config = dict(
    head_dim=64,
    vocab_size=2048,
    hidden_act='swiglu',
    rope_theta=10000.0,
    attn_scale=0.125,
    parallel_block=False,
    init='normal',
    init_std_qkv=0.0298,
    init_std_o=0.0,
    lr_mult_qkv=0.5,
    lr_mult_o=4.0,
    schedule='wsd',
    decay_fraction=0.496,
    max_steps=8256,
)
Each number is 128 + 32 x the weight over its row's rms, rounded and kept within 0 to 255. Layers, rows and columns count from 0. The size above them is the row's rms in percent of the matrix's.

# layer 13 attention query, 384x384, rms 0.0362, rows 198-210,261-274,325-338, columns 256-383
size [ 92  77 107 132  97  95 101  88 114  77  89 102  86  92  91  80  95 135  84  87  80  80  94  76  81  94  88  97  88  89 104 142  97 111  86  83  98  87  95  96  89]
[[ 68  60  94 118 106 133 145 111 156 111 159  78 130 129  85 106 118 116 128 138 142 132 150 106 119 132 144 155 174 113 126  67 127 127 163 161 132 117 140  41 171  65 119  84 109 110 121 130 136  66 148  94 118 142  29 128  78 140 118 145 157 103 181 217  90 181 163 137 122 138 124 120  88  79 161 151 153 158  78 111 143  84 105 165  75 126 165  69 130 155 129 155 149 112 123  60 145  76 155 114  88 118 130  95 158 123 141 122 138 152 101 170  92 147 101 185 149 165 123 118 150 136  95 200 141  93 120 102]
 [149 104 107  91  75 147 143 124 147 139 113 170 167 123 140 116 141 126 186  70 147  82 133 114 121 144 151 148 140  93 120 179 128  99  84 119  83  65  87 106 196  96 122 142 103  98 120  99  86 113 110 102 124  77 147 131 109 124 122 161  79 180 106 157 134 155 203 131 101  99  91 166 124  89 129  98 131 105  84 117 105 146 136 125 126 132 115 124 108  85 113 156 129 121  95 126 153 188 118 176 108 127 113 115 150 137 145 106 137 140 115 141 137 166 135 179 145 143  70 179 139 127 192  70 122 137 145 155]
 [154 140 165 157 104 116 156 144  74 164 127 144 102 172 165 143 123 114 109  98  87  94 148 106 102 157 149 125  94 133 144 144 128 145  89 119  76  99 143 172 101 102 196 156 114 122 104 141 181 170 103 157 150 136 121 156  93 148 162 110 107 129 151 110 167  64 193 131 104  94 129 174  58 146 130 129  91  76 169 126 116 119 127 128  88 106 130  83 133 129  88 109  96 123 222 176 119 134 137 191 185 210 125  81 147 180 126 140 157  83 119 181 137 118 175  69  95 144  74 170  77  86 186 135 141 162 117 128]
 [168 146 155 137  81 130 143 136  82 138 151  88 116 121 165 118 120 153 127 148  77  90 152  96  83 174 131 108 106 127 134  75 131 180 134 127 212 123 117 201 103  92 173 150 128  83 121 149 163 103 164  81 153 167 120 109 107 158 146 156 160 159 162 150  99 101 122 117 186 163 155 114 145 178  97  86 128 139 137  60 140  97 118 170  84  71 165 140  88 108 168 139 115 141 141 125 123  77 139 129  76 147 131 110 131 143 160 153 149 129 137 162 111 133 142 127  98 131 118 150 133  71  91 101  97 162 100 102]
 [168 135 163 125  98 116 121 165  74 139 167  79 136 143 122 192 132 153 106 149 139  53 136 105 106 175 105 167  56  41 138 190  75 107 159 115 157 142 139  98 157 130 163 130 153 123 102 127 147 132  84 217  80 168 147 132 139 117 202 136 140 166 185 128 139  81 148 108 150 121 150 175  96 163  70 118 140 134 119 157 177 115 123 166  70 145 114  76 124 154 114 158  87 144 162 156 100 120 112 144 100 149 149 132 200 152  47  64 147  96 164 137  89 147  82  99 131 109 120 107 110 118 108  83 120 105 178 109]
 [133 153  90  92 115 176  95 148 126 151 105 139 176 154 139  98 104 112 152 156 130 156 130 158 135 114 134 147 119 141 104 130 165 100 119  95 116 162  91 112 137 191 140 114  83 117 104 100  63 139  98 126 113  85 115 108 153 111 106 182 137 123  94 150 137 174  96  89 148 130 107 123 153 101 105 124 136 133 140 137 132 119 153 139 110 144  74 140 150  92 179 141 181  87 122  94 150 167 154  85 163 138 131 198  57 128 182 137  97 136 113  73  99 134 106 138 178  85 191 124 149 139 201 129  77 194 125 136]
 [117 130 111 161 202 134 111 108 173 129 167  79  95 130 139 127 115  89 104 174 164 207  99 148 152  96  99 143 124 120 196 132 114 169 113 165 151 156 157 122 121 179  65 171 172 138  96 127 133  93 166 119 121 157 169 141 172 117 126 134 139  73 116  87 151 127  64 126 100 139 158  93 140 139 127 185 116 132 145 174 136 131 158 102 100 111 140 181 127 186 140  74 104 129 181  93  95  96 208 121  98  76 154 151 120 126 113 130 105 187  90 148 150  94 108  94 170 117 156  77 123 114 100 160 181 108  93  88]
 [104  96 117  91 111 119 150 122 143  86  99  93 125 151  48 143 137 176 215 118 159 133 152 139 106  33 136 118 188 155  79  63 139  97 159 146 137  95 163  64 177  69 101 131 100 167 142 168 145 104 135 126 165 119  99 135 105 103 123 114 177 143 159 148 146 222 154 151 157 153 109 156 114  99 135 104 200 129  68 135 145  68 121 115 144 135 138 105 104 149 125 114 139 120 118 116 203  69 183  98 156 190  92 107 184  97 141 159  84 143 108 118 147 136  62 146 128 139 147 136 111 103 115 180 138 161 148  99]
 [171 100 167 140 179 142  77  89 102  74 151 119  91  95 128 120 127  84 114 119 122 159 182 188 151  98 139 146 122 156 195 107  85 140 138 128 148 142 151 119 151 149 113 146 127 123 112 131 139 144 167 108 135 162 152 135 150 131 118 133 193  79 117 131 116 101  75 111 152 175 124 127 111  91 144 114 148 219 159 137 154  87 176 168 155  95 141 147 106 140 184 126 130 166 105 151 130 138 103  93 140  80 114  95 123  87 100 122 111  83  81  97 110  93 118 144 149 183 163  90 124 203  85 122 157  78 156 133]
 [108 124 148 144  95 166 130  51 106 173 183  91 148  98 115 166 157 134 180 125 118  77 157  99 152  92 147 110 169 155  71 129 194 124 108  92 116 107 127  79 177 106  96  70 108 126 172 196 151 147 121 140 161  92 153 131  87 134 133 123 174 151 132 121 123 147 108 132  99 103 122  92 125  79 108 118 103 109 108 143 161 149 137 113 136 175 174 108 113 144 130 128 125 107 101 174  82 154 173 114  98 161 138 129 134 103 146 125 192 143 158 172 119 158 125 134 171 112 201 129 117 142  92 129 101 121 105 101]
 [ 79  88 107  52 115  78 188 122 153 192 131 157  95 171  81 134 142 139 127 140 181  93 133 152 140 118 123 163 143 114 133 168 148 163 106 146 121  88 113 118 121 120 106 106 126 106 126 106 135 146 108 209 128 112 128 149 117 123 142 108 151 156 128 148 185 152 154 112 112 100 159 111  79  85 117 125 124 129 124 152  92 127 106  92  78 127  81  77 130 125  67  81 113 120 142 138 121 141 180 175 137 188 108 158 156  94 163 116 106  95 176 127 136 144 134 124 112 120 135 130 152  94  81 102 125 199  97 103]
 [134 100 158 140 165  91  63 188 125 130 144 129 144 110 147 146 160 121 125  83 199 103 128  90 188 116 109 124  84 137 160 103 156 182 122 117 118 111 109  83 196 133 117 111  89 168 113 113 161  54 142 118 168  88 124 107 149  78 122 115 151 129 208 150 133 119 180 174  92 107  87 203 142  87 160 147 135 118  77 101 121 142  69 114 135 119 141  97 174 141 136 197 144  81 112 161  95 127  84 157 123 163 192 175 116  89  98 133 161 125  69 141 138 121 157 144 144 116 135 123 136 140 132  98 133 125  74 202]
 [130 104 149 114 151  96 110 128  64 123 173 210 186 166 116 141 124 130 120  89 139 127  52 111 183 131  96 142 124 188 148  45 109 111  80 115 136 189  96 112 197 126 135 128 138  58 170 189 114 134 161 145 156 130  94  81 122 119 140  74 133 167 107  89 142 118 143 152 118 162 136 144 148  72 150 161 152 186 126 124 174  89 120 142 127 157 110 104 112 170 139 172 127 135 118  97 141 109 126 147 130 157 147 162 114 144  95 136 192 135  99 119 155 100 139 136 115 106  78  80 109 111 120  74  93 125  70 152]
 [112  60 148  76  78 132 164 149 194  96 131 139  97  47 155  76  94 129 105 140 145 118 115 109 114 157 142  91 170 124 160 103 174 102 151 129 115 116 125 104 143  88 159 115 170 153 138  93 142 118 197 124 140 147 110  98 116  97  81 133 152 111 147  47 123 165  41  73 180 145  74 106 136 139 124 101 133  86 168 148 111 117 177 179 138 202 134 109 120  74 134 100 167 171 128 133 140  99 156 111 120 178 105 120 131  99 152 187 122 146 103 119 145 118  99 141 114 124 183 149 117 137 133 133  89 138  95  98]
 [ 59 107 137 131   3 174 116 103 157  61  66 106  97 162 112 102 179 163 195 139  71 132 109 111  73 125 168 148 154 132 123  84 126 112  90 127 125  59 107 136 148 103 135 131 131  85  89 138 135  73 104 103  97  91  71 147 144  93  55 153 120 123  84 159 130  95 158  93 145 131 117 145 117 110  92 110 139 106  79 148 136 112 170 194 103 129 132  90 108 201 149  73 118  86 164 146 142 101  84 104 118 202 146 113 135 142 185 108 109 148 146 140 213 145 180  96 147 165 104 171 163 139  92 101 113 206 175  93]
 [152 139 154 103 110 152 142 126 125 167  76 117 161 146 162 115 203 180  83  98 152 121  90 156 141 110 126 121 138 103 140 125 136 143  82  80 115 123 111 141 170 238 178 122  52 100 178 150 108 127 119 140 160 103  65 107 188 118 164 130 199 135 100 229  81 114 137 133 138 111  77 131 122  65 171 104 232 168 182 154 128 105 137 116 120 168 119  98 177 133  89 121  81 101  83 118 211 175 102 149 135 112 136  99 171  85 168  97 119 180 127 141 118 128 106 145 125  84  88 139 118 110 183  97 108 174 149 158]
 [151 228 106 125 104 154 105 125 109 191 144 189 170 145 143 170 102 132 139 117 136  82 143 182 157 129 133 112  96 129 140 118  90  89 115 135 149 180 169 148 147 151 181 177 120 105 185 158 136 126 138 120 118 114 155 134 157 125 154 163 159 133  93 166 190 134 146  86 139 170  82 107 173 119 156  73 193 141 107 144 163 176 134 126 138 158  62 115 120 145 158 137 158 118  91  78  94 129 210 125 134  93 176 146  85 103 121 114 133 115 119 145 161  79 120 140 127 149  92 134 149 111  79 145 113  78 127 123]
 [121 154 118 101 131 146 125 112 165 152 113 102 135 197 125  79 153 123 128  87 142 132 166 126 148 135  78 125 152 144 142 117 113 106 175 129 188 163 116 139 107 141 134 105 145 115  66 187 114 154 137 210 135  92 186 106 167 120 142 166 131  63 116 105 134 118 159 169 143 140 116  50  55  95 113 148  75 168 131 166 178 162 157  93 135 114 133 163 112 113 109  89 119 143 165 146 119 126 145 127  77 149  75 114 160 169 126 110 161  54 183 119 103 120 103 126  85  70 159 117  68 113 118 115 140 117 219  87]
 [154  66 116  69 164  98 161 138 139  94 100 145 126 152 144 110  68 188 179 125 140  62 114  84  97 141 111 110 125  77 162 142 134 120 184 143  40 143 156 109 220 142  89 114 133 100 127 188 101 133 144 101 130 113  88 201  97 151 126 138 123  72 132  70 185  94  96 145 105 113 173 206 122 122 119 137 122 120  88 144 146 101 145 123 163 142 160 129 134 143 150  84 169 119 172 164  71 117 181  75 180 180 132 174 172 166 124 163  89 160 178 121  76 167  80 118 194 101 126 139 146  95  92 141 179 129 152 147]
 [170 116 146 117  65 156  59  43 158 132 175 166 130 171  87 114 194 141 119 128  90 122 151 139  85 106 144 134 150 178 117 129 144 129 127  45 103 100  99 109 136 152 150 136 110  58 117 192 126 129 135 129 163 136 131 170 134 124 110  95 129 131 147 128 177  95 129 135 112 126 156  81 102 105 122 129 155 133 143 147 135 118  90 126  89 131 137  92 160 160 157 148 120 112 110 149 176 108 105  76 126 111 133 115 140 133 187  94  65 177 146 153 100 138  88  42 154 102 140 130 173 101 188 138 111 170 101 160]
 [100 107 196 180 121  80 123 112 180 137 104 160 119 126 154 135 102 133 120 191 123 149 139 104 111 109 208  82 116 154 173  93 113  99  93 133 165 118 153 190  56 153 182 169 162 139 113 166 140 151 127 189 131 104 146 140  65  55 126 134  75 154 125 115 105 151 135 107 111 133 121 114 134 131 117 168  92 130 121 133 128 152  80 137 118 122 151 134 100 105 132 138  47 130 176 130 145  92 142 125 114 130 126 115 138 103 127 142  97 122 143 120 135 138 141  93 110 201 143 124 115 158  86  86  44 153 134 117]
 [140 137 125 135 113 122  83 118 140 135  88  97 125 128 127 162 159 143  84 125 119 123 112 161 130 154 201 165 159 113 119 123  83 188 160 132 110 144  93 129  97 156 138 135 146 103 169  91 151  85 190 145 114 203  82  90 164  87 135  77 125 115 127 105  76  71 105 124  94 144 129 131 136 153 104 129 142  99  38 122 138  60 172  84 143 139 136  81 133 167 138  51 126  81 141 178 116  97 124 137 140 123 144 101 157  97 126  85 122 109 124 126 178 120  89 110 162 130  91  96 109 132  97 118  77 172 129 180]
 [152  70 127 194 119 131 121 144 140 110 128 149 105 202  96 145 117 123  92 178 116 114 114 114 221 143 113 135 141 166  95 140 145 145 186 206 130 150 145 138 129 122 146 164 134  99 145 152 179 124 120 146 141 156 130 119 107 149  67 119 109  49 170  83 119 126 136 163 122 132 189 124  68  95 127 159 153 105 119 131  96  99  99 130 126 119 108 175 132 163  73 131 105 132 113  92 125  86 122 174  53 129 135  93  98 162 140 162 139 145 141 141 116 121 144  49 144 161 116  87 106 154 164 133 105 138 121 111]
 [110 133  91 144  79 126 142  92 104 160 145  84 128  73 105 178 178 196 130 107 153 173  79 118 103 160 127 152 125 145  92 128 158 111 141 147 146  74 116 124 113 156 125 163  66  78 123 188 188  72 130 129 107 116  57 165 147  54 161 140 151 101 138 171 188  89 167 145 160 178 157  92 126 134 140  97 158 103 146 149  92 137 165 110 171 177 188 134 115 195 140 120 147 107 188 163 157 134 116 135 138 119 151  94 142  96 134 117 142 150 114 159 203 124 149  83 147 110 111 185 157 114 132 134 112 132 152  71]
 [ 86 156 181 121 143 101 140 135 116 125 139  78 155  92 135 137 102 145 155 178 125 145 169 239  91 120  65 106 106  85 180  84 119 133 139 134  99 144  99 139 116 107 142 198 120 127 159 114 159 144 126  71  85 187 126  88 150  63  96 122  70 122 122 170 140  64  71 179 166 138 107  91 120 119 174 167 115 129 115 104 109  80 145 141 146 100 120 140  90  96 150 112 142 141 113 142 107 103 117 149 164 170  70 155 155 102  68 186 110  91  99 142 106 184 119 133 105 133 162 119 148 114  92 129  67 115 164 146]
 [140  79 104 148 130 121  76  90 172 118 129 121  76 113  60 103 175 129 178 158  72 125 184 124 171 112 131 194 176 121 114  76 121  89 164 117 117  99 151  94 126 120 104 148  83 166 115 168 154  58 148  97 165  95  95 119 140 120 118 156 112  91 129 154 137 128 148 177 141 144 126 151 121  80 138 144 113  97 193 137 157 109 217 152 140  74 100 167  66  98 158 137 114 117 110 172 181 157  97 149 138  88  68  95 121 107 159 178 146 146 125 127 169 140 119 124  78 117 163 100 183 130  76 150 115 125 119 133]
 [110 113 116 118 154 126 155 146 115 118 133 217 131 155 141 157 130 141  74  97 182  88 147 180 120  72  99 150 158 120 118 188 167 100 158 121 103  63  88 146 143  94  73 101 147  90 142 168 109 115 149 106 148 173 138 186  49 175  99 133 122 150  79 152 102 145 138 153 146 140 177 111 143 110 175 133 180 120  84 134 123  99 106 142 108 114 161  62 128 158 169 224 130  70  51  83 165  78 108 107 182 117  94 127 171 179 169 200 151  91 191 141  61  81 113 134 102 143 147 149 203 159 151 169 146 138 112 204]
 [112 172 173 112 140 111 129  94  88 117  63 106  81 112  91 118 139 129 125 104 122  83 128 126 110 121 164 175  53 113  94 187 108 160 111 120 133 175 136  98 104 131 103  99 125 170 166 115 152 140 153 135 145 177 117 106 102 120 157  64 106 147 115 128  95 147 117 169 143  81  91  43 111 135  91 151 139 126 140 150 121 160  76 150 168  68 154 214 106 154 130  94 121 111 198 102 146 129 134 135 124 118 159 156 165 123  58 144  58 105 117 142  97 125 188 113 142  62  43 186 197  77 153 159 101 128 137 135]
 [127 133 139 109 146 135 143 152 134 148 134  42  68 137 104 187 201 152 191 125  89 103 114  88  45 176 130 142 143 120 114 112 133 147 111 123 131 127 140 103 106  70 126 136 168 158 122 154 168 118 188 112  88 140  84 192  72 100 163  86 133 153 200 129 131 139 152 176 161 168 109 155  96 124 148  97 134 120 134  89  70  94 104 187 157 150 131 151 143  89 126 146 120  84 110 143  78 137 117 145 104 113 132  98 128  55 117 144 138 146  94 108  89 141 120 137 167 136 162 160  96 132 114 194 157 125 161 101]
 [ 88 175 163 152 167 152 163 151 125 141 117 146  94  89 107 149 127 184 152 104 125  81 129 131 116 159 101 111 111 177 152  84 133 118 123  99  49 141 167 142 217  69 104  90 152 119 148 166  91 159 118 112 128 161  88 113 123 109 129 135 135 184 135 114 112  82  43  72 119 143  79 104 134 168 134 138 145  81 153 140 134  94  96 148 161 193 133 171 107 122 103 117 129 118 131 169 185 113 107 157 119 153 120  57 144 117  86 131 113  84 115 103 116 185  65 155 142 156 142 140 209 108 248 133 139 148  90 121]
 [167  97 145 154 112 173  97 142  64 115 115 143 144  78  53  79 161 125 103 150  97 145  99 146  79 153 134 116 196 130 180 121 123  94 107 154 114 135 112 150 168  88 141 128 110  75 140 140 138 192 122  88  87 144 150 127 165 150 110 163 184 126 128 164 118 142  96 130 146 143  65 186 186 167 146 156 129 121  62  96 137  83 189 184 145 204 105 140 124 159 136 134 173  64 110  99 145  67 104 142 173 107 146 153 131 160 135 110 108 143 147 135 114 131  98 107 118 133  84 125 160 123  85  79  89 114 141 165]
 [208  79 146 186 142 126 129 129 120  96 178 142 131 158 132 141  87 140  85 149 141 119 100 178 182 156 112 146 113 133 167 200 130 166 148 110  84 166 122  99 143 158 191 134 142  70 137  62  86 160 129 209 170 179 123 128 113 100 102 110 138 103  87 112 139  77  53  86 102 103  98 113 181 190 118 143 147 150 129  43  91 152 134 155 113 144 120 163 149  80 141 149 108 104 123 171 111 158 106 123 122 101 137 161 105 132 135 120 123 142  90 157 128 158 189 113 106 133 158 100 102 112 114  62 124 154  96 147]
 [150 131 138 120 151 166 148  87 178 122 121 137 105 193 137  85 122 130 140 150  39 117 149  96 126 138 112 130 113 137 160 130 143  84 151  76 141 184  98 118 131 121  95 105 153 171 146 199  65 104 160 119 131 124 133 190 125  91 127 110 156 114 123 146 122 127 104 131 153 174 117 166 119 137 155 172 141 139 107 178  74  94 163  71 133 149 173 140 128  87 132 127 160 191 102 141 147  81 145 168 129 131 154  99 141 151 112 145 123 120 171  75  94 129 141 112 199 125 179 125  96  95 138 170  92 156 162 153]
 [159 114 139 148 144  86 132  29 111 162 121 101  85  97 111 140 134 137 141 142 141  83 151 108  93 113 135 118 133  92  85  96 163 113 147 109 162  94 107 142 182  33  62 123 126 149 130 157 171 144  98 152  79 169  97 128  50  88 106 136  96 150 138  92 108 156 131 122 149 159 145 119 156 161 120 145 173  86  98 128 155 124 125 116 167 139 122  99 115 117 101  53 150 157 119 118 159 121  86 127 105 132 109  81 163 139 110 144  85 134 196 122 138 133 125  52 135 198 157 113 122 113 125 141 179 159 128 156]
 [154 132 116 160 141 112 173 122  96  76 101 105 111 124  88 145  93 136 119 117  76 158 146 168 101  71 140 129 114 113 150 149 155 117 129 135 155  94 168 119 103  57 125 183  60 120 139 188 140 131  56 122  94 199 116 105 155 104  95 138 150  90 174 167 138 189 144 116  72  95 132 122 109 119 102 161 121 147 146 163 153 137 149 188 129 140 133 127 110 148 134 122 168  78 144 113 135 119 130  92 180  77 154  85 136 145 162 167 132 142 130 161 107 100 116 169 150 121 126 159 101  77  92  80  91 140 105 133]
 [119 162 136  79 139 142 187 150 138 153 120 170 175  78 129 188 179 108 135 185  82  97  51 117 142 164 113 144 109  63 107  87 161 174 133 137 142 116 132  95 127 159  77 191 134 106 142 184 137 133 150 108  81 105 137 151 122 118 123 190  99 184 169 112 106  93 214 131 200 126 123 107 176 127 136  84  93 157  59 162 160 137 120 198 117  66  99 133 128 146 100 128 126 162  81  90  93 108 124 132 145 127 209 125 136 115 201 131 104 117 104  97 103 132  96 124  81 169 117 110 199 143  90 177  86 110 132 148]
 [116 132 145 161 154  57  93 112 158  81 156 105 109  79 111 159 117 129 142 125 164 111 147 120 143  97 142 142 100 169 148  99  79  99 169 166 145 168 108  72  97 161 100 162  76 123 103 144 143  94 132 128 118 169 160  94 140  91 124 136 115 114 142 175 147 127 157 181 142 132 141 123 108 150 165 151 146 113 132 154 137 157  89 138 108  98 150  69  99  99 108 113 147 121 146 117 151 129 174 144 141 147 163  64 106 138 169 131 174 161 137 121 163 101 149 150 179 139 167 114 122 142 101 180 183  65 133 120]
 [142  91  96 161 113 156 102 124  69 193 170 105 181  84 107 108 148 196 140 144  87 138 168 102  69 159 134 159 160 130 113 102 182 132 121  98  99 105 176 152 138  60 114 143 128 177  98 136 161 131  52  92  97 131 114 115 130  81 153 136 111 198 192 109 121  88 100 117 144 133 152 125 136 125 165  97 152 116 123 124 180 170 129 155 121 149 188  82 167  85 158 108 132 109  94 138 165 105 103 155 124 138 111 146  73  80 133 124 102 176 130 169 114 165  84 171 162 209 119 164 155  99 169 112 151 110  89  91]
 [159 103 101 153 133 133 145  90 140 108 140 164 127 154 158 152 106 113 106 133 161 136 169 148 163 145 100 129 108 153 103 143  64 165 175 167 143 188 165 143  98 131  77 106 138 122 144 123 178 101 106 122 172 142 113 150 133 119 110 139 170  68  64  87 139 178 144 163 110 121 146 109 151 162 104  93 123  98 111 121 138 143  69 109 106  66 109 155 107 145 121 132 134 147 137 165 171 136 119 145 102  77 162 139 145 128 106 184 142  67 141 125 128  68 158 175  95  80 148  97  99 188 103 140  88 112 181 127]
 [163 100 137 146 104 138 154 144 212 142  57  83 102 174 158 144 105 144 162 167 135 175 212 117 147 114  63 150  50 196 107  15 137 145 143 182  99 112  73 122  82 111 168 149 110 143 124 158  71 158 124 167 109  84 124 119 108  78 134 153  95 133 136 112 161  88 154 171 156 126 118 144 116 170 167 174 161 103 116 141 110 115 189 157 139 188 158 154  93 130 115  79 104 131 121 162 121 139 115 123 131 152 152  66 104 121 112 146 138 141 149 159 140 123  82 108 118 110 116 167 132  87  85 142 120 152 161 127]
 [170 126 112 124 144 111  97 146 115 104 155  70 134  50  78 107 157 119 140 142 143 119 156  88 108 122 111 131 157 112 110 114 111 118 111 130 110 142 113 163 113  57 146 184  78  69 156  56  84 172 128 154 147 183  99  78 124 146 157 126 213 177 137 109 123 123 121  98 150 125 119 153 171  92 139 156 214 133 145 171 144 124 119 132 122  90 122 133  60 131  72 103 148  74 134 177  89 125 131 118 117 140 126 130 174 107 140 113  90 128  78 136 124 187 122 169 159 200 143 150 176 131 123 206  61 128 121 145]]
# layer 13 attention key, 128x384, rms 0.0349, rows 69-81, columns 256-383
size [ 97 117  79 101  99  81  91  91  89 122  93  93 100]
[[140 126 112 187 129 129 145 109  89 152 134 173 121 166 169 147  93 101  69 119 145 128 121 126 156  34  92 155 107 117 179 163 139 150 104 180 128 112 135  99  96 177 126 155 108 130 109  96 205 116 151 157 121  89 101 150 164  98 131 124  65 132 105 150 163 182 118 147  63  80 107 125 130 195 150 131  95 102 180 144 126 130 157 130 145 167 101 138 169 136 115 141 139 113 185 105 113 108 102 140 122 138 130 103 153 115 175 111 159 161 147 173 124 165  80 167 111 128 111  80 132 111  68 121 141  97 160 173]
 [173  83  86  91 117 120 138 168 127 195 104 176 166  97 159  96  81 104  63  95  89 167  73 129 204  97 111 105 128 144 135 138 120 122 113 186  92  88 122 161 158  83 173 151 146 122 144 111  92 152 133 142 139 180 129 155 156 147 132 109  86 141 146 101 161 115 166 146 103 140 142 124 108  86 151 191 151 114 158 143 113 110 136 139  62 101 114 129  90  95 126 145 186 253  81 143 192 168 164 105 176 110 135 112 136 156 138  54  89 130 109 149 134 140  99 140  97 150 101 159  84 143  98  65  80 166 107 133]
 [162 112  63 131 127 236 138 121 139  93 131 107 112 146 110 137 204 151  97 172  91  63 181 140 169 134 196 198 116 144  52 145 193 116 132 121 189 136 130 143 137 123  90  76  96 162 116 125 165 148 145  75 127 139 141 102  97 142 120 153 115 186 127 143 151 122 134 134 118 136 142 184 152 122 124  84 155  66 131 166  64 128 193 107 176 142 175 135 159 161 100 130 154 162 147 163 120 117 117 151 125  40 121 110 104  48 174 111  87 199 124 102  88 133 133 173  93 110  90 118  82 134 104 136 177 124 111 153]
 [158  88  80 110 216 162 152 112 182 103 135 139 136 147 175 133 121 100 131 139 126 136 132 115 167 132 144  93 162 138 131 136 144  49 144 130 172 158 133  95  91 132  88 165 128 110 107 155  90 140 148 112 144 121 153  87 111 141  94 140  39 200 100 133  67 159 144 124  69 125 158 146 125  93 110 129 165 128  79 100  91 118 116  73 106 123 148 165 115 126 100 139 140 152  81 155 112  93  80 131 137  67  80 111 140  94 160  91  98 187 110 163  79 108 129  97 125 138 129 151 110 171 159 106 141 126 112  59]
 [101 127 121  73  76 146 103 162 180 171  83 139 151 126 136 125 182 133  70  87  79  94 120 141 104 110  73 155  95 216 113 129 104  80 131 123 135 147 135 140 161 109 119 111 125 102 121 135 167 121 160 104 107 144 120 130 120 175  82 110  61 112 158 134 104 151 160 109 167  96 121 119 168 186 152  75  92  93 110  93 125  29 129 103 159 100 114 103 138 126 106 121 127 127 168 156 128 123 110 177 129  85 159  82 142 139 153  91 133 114 112 164  95 139 172 157  97 129 125 130  68 172 127 190 177 126 104 115]
 [192  97 104  90  85 111  97 114 131 175 129 147 124 136 115 125 130  71 128 139 131 142 136  74 144  90 123  61 103 176 163 115 103 178 142 175 173 112  95 114 132 147  63 162 125 109 171  84 201 118 128 120 148 133 127 147 136 143 163 129 115  28 115  98  63 154 153 119 123  53  89  82 130 135  50  98  61 113 144  79  94 138 119  93 114 114 131 151 130 132 102 135  91 124 147 146  88 119 119 156  90  98 147 130 154 131  94 141 180 114  77 129 181  83 154 193 100 146 104  71 162 147 157 113 117 111 180  82]
 [127 125 161 161 118 157 132 155 172 141 109 101 105  92 163 128 123 172 107 114 173 103  89 127 100 134 121 121 104  93  82 116 129  66 124 104 103 146 132 134 173  99 160 135  36 113 113 124 106 166  65 114 164 136 158  97 148 129 195 168 121 195 127 146 122 124 157 130 176 126 179 157  95 139 123 128 137 160  47 119 151  75 156 120 148 162 139 138  99 106 124 124 111 161  99 135 108 124  95 167 131  87 101 119 112  88 123 145 122 139 147 178 103 155 175  99 159 124 132 179 122  86 143 133 185 122 147 144]
 [120 162 107 147 125 138  89 138 166 171 115 151 131 116 153 201  91 163 118 147 138 131 158 179 156 130  13 117 103 100 122 169 143 112  58 193  82 137 154 136 156  83 114 176  75 116 190 115  98 133  71 103  57 112 168 114 156 134 142 142 115 158 165 155 180  98  75 172 130 164 155 157 120 141 119  82 105 160  85 143 123 125 119  93 158 154 143  92  87 109 103 189 198  67 132 110  89 131 104  98 104 107 137 126 148 114  98  70 164 109 121 152 121 147 151 145  96  88 152 184 120  87  57 177 105 142 118 139]
 [114 132 143  98  72 164 150 129 154 110 163 116 127 128 140 112 142 157 157 105  96 135 132  96 169 110 117 191 148 125 105  98 118 136  98 104 147  94 117 115  90 158 168  76 137 144 118 139 160 161  90 160 120  81 105  89 112  79 117 124 185 148  95 167 155 132  90  93 105 141 143  66 141  91 153 153 131 125 153 112 150 146 160 150 138 150 155  91 160 151 125 122 186 183 119 102 204 111 155 147 105 142 120 148 172 125 151 118 137 167 169 138 137 166 113 190  66  98 142 103 117 112  66 129  76 155 120 107]
 [173 136 142 151 108  59 133 178 154 125 105 169 149 120  93 114  59 130 144  91 131  95 123 135 106 173  52 171 140 151 150 138 138 103 129 161 123  62 132 157 115  86 156 102 103 108 137  87 108 158 105 106 127 153 112 136  97 150 142 153  84 178 173 124 130 108 124 195 178 188  94 113 167 138 148 142 101  88 120 109 133 111 127 171  92 151  62 154  93  75 135  86 137 116 157 163 106 129 163 165 125 175  93  84 135  67  99 103 131  99 162 103 118 147 120 118 118  91 112 190 121 151 154 128 177 195 134 163]
 [155  89 164 173 112 150 180 105 135 108 102 150 130 108 138 157  56 152 100 156 165 141 155 146 152  96 144 158 113  83 122 151 134 127 138 144 169 137 102 128 186  83 115  97  95 137 152 122 162 174 104  75 151 126 103  52 107  99 165  91 140 125 139 172 136 128 160 150 140 121 170 167 152 154 134 103 139 106 114 128 101 161 143 106 142 127 123 137 144 162 130 144 134 150 127 163 102 126 132 175 139 103 133 105 132  94 149 158 115 168 124 106  96 141 106 177 109 174 104 187 150 161 119 117  96  95  93 186]
 [ 92 106  90 135  96 124 153 185  81 161 168 171 155 161 117 102 122 134 109  52 113 181  73 146 182 104 139 124 132  90 120 115 109 112 131 162 141 113 121  83 104 138 123 146 148 200  95 115 134 102 160 160 109  62 122  92 113 124 171  82 188 128  38  94 149  98  86 110  92 169 110 156 127 159 108 136  86 131 137 198 151 137 136 134 110 145 114 143 160 114  77  85 148 107 127 112 130 137 140 138  56  90 170 147 177 132  88  92 127 115 157 133 139  60 130 129  97 131 109 165 166 141  96 159 157 124 102 131]
 [136 136 101 124 140 138 107 147 135  92 124 176 151 107 132 158  83 148  65 115 149 102 125 115  66 136  99 126  81 152  52 180 135 134 126 105 123 125 169 161 103 111 137 130  93 103 164 100 198 158  94 115 116 102 117 185 123 107 127 132  91 125 175 163 159 112 187  96 185 126 134 161 115 141 165 148 171 189 153  79  69 132 110 158 129 151 145  78 134 100 199 150 101 157 153 146 135 128 151 109 157 197 145  83  96 127 134 130 200 141  97 136 179 151 119  98 118 155 135  91  51 139 160 113 164 131 107 127]]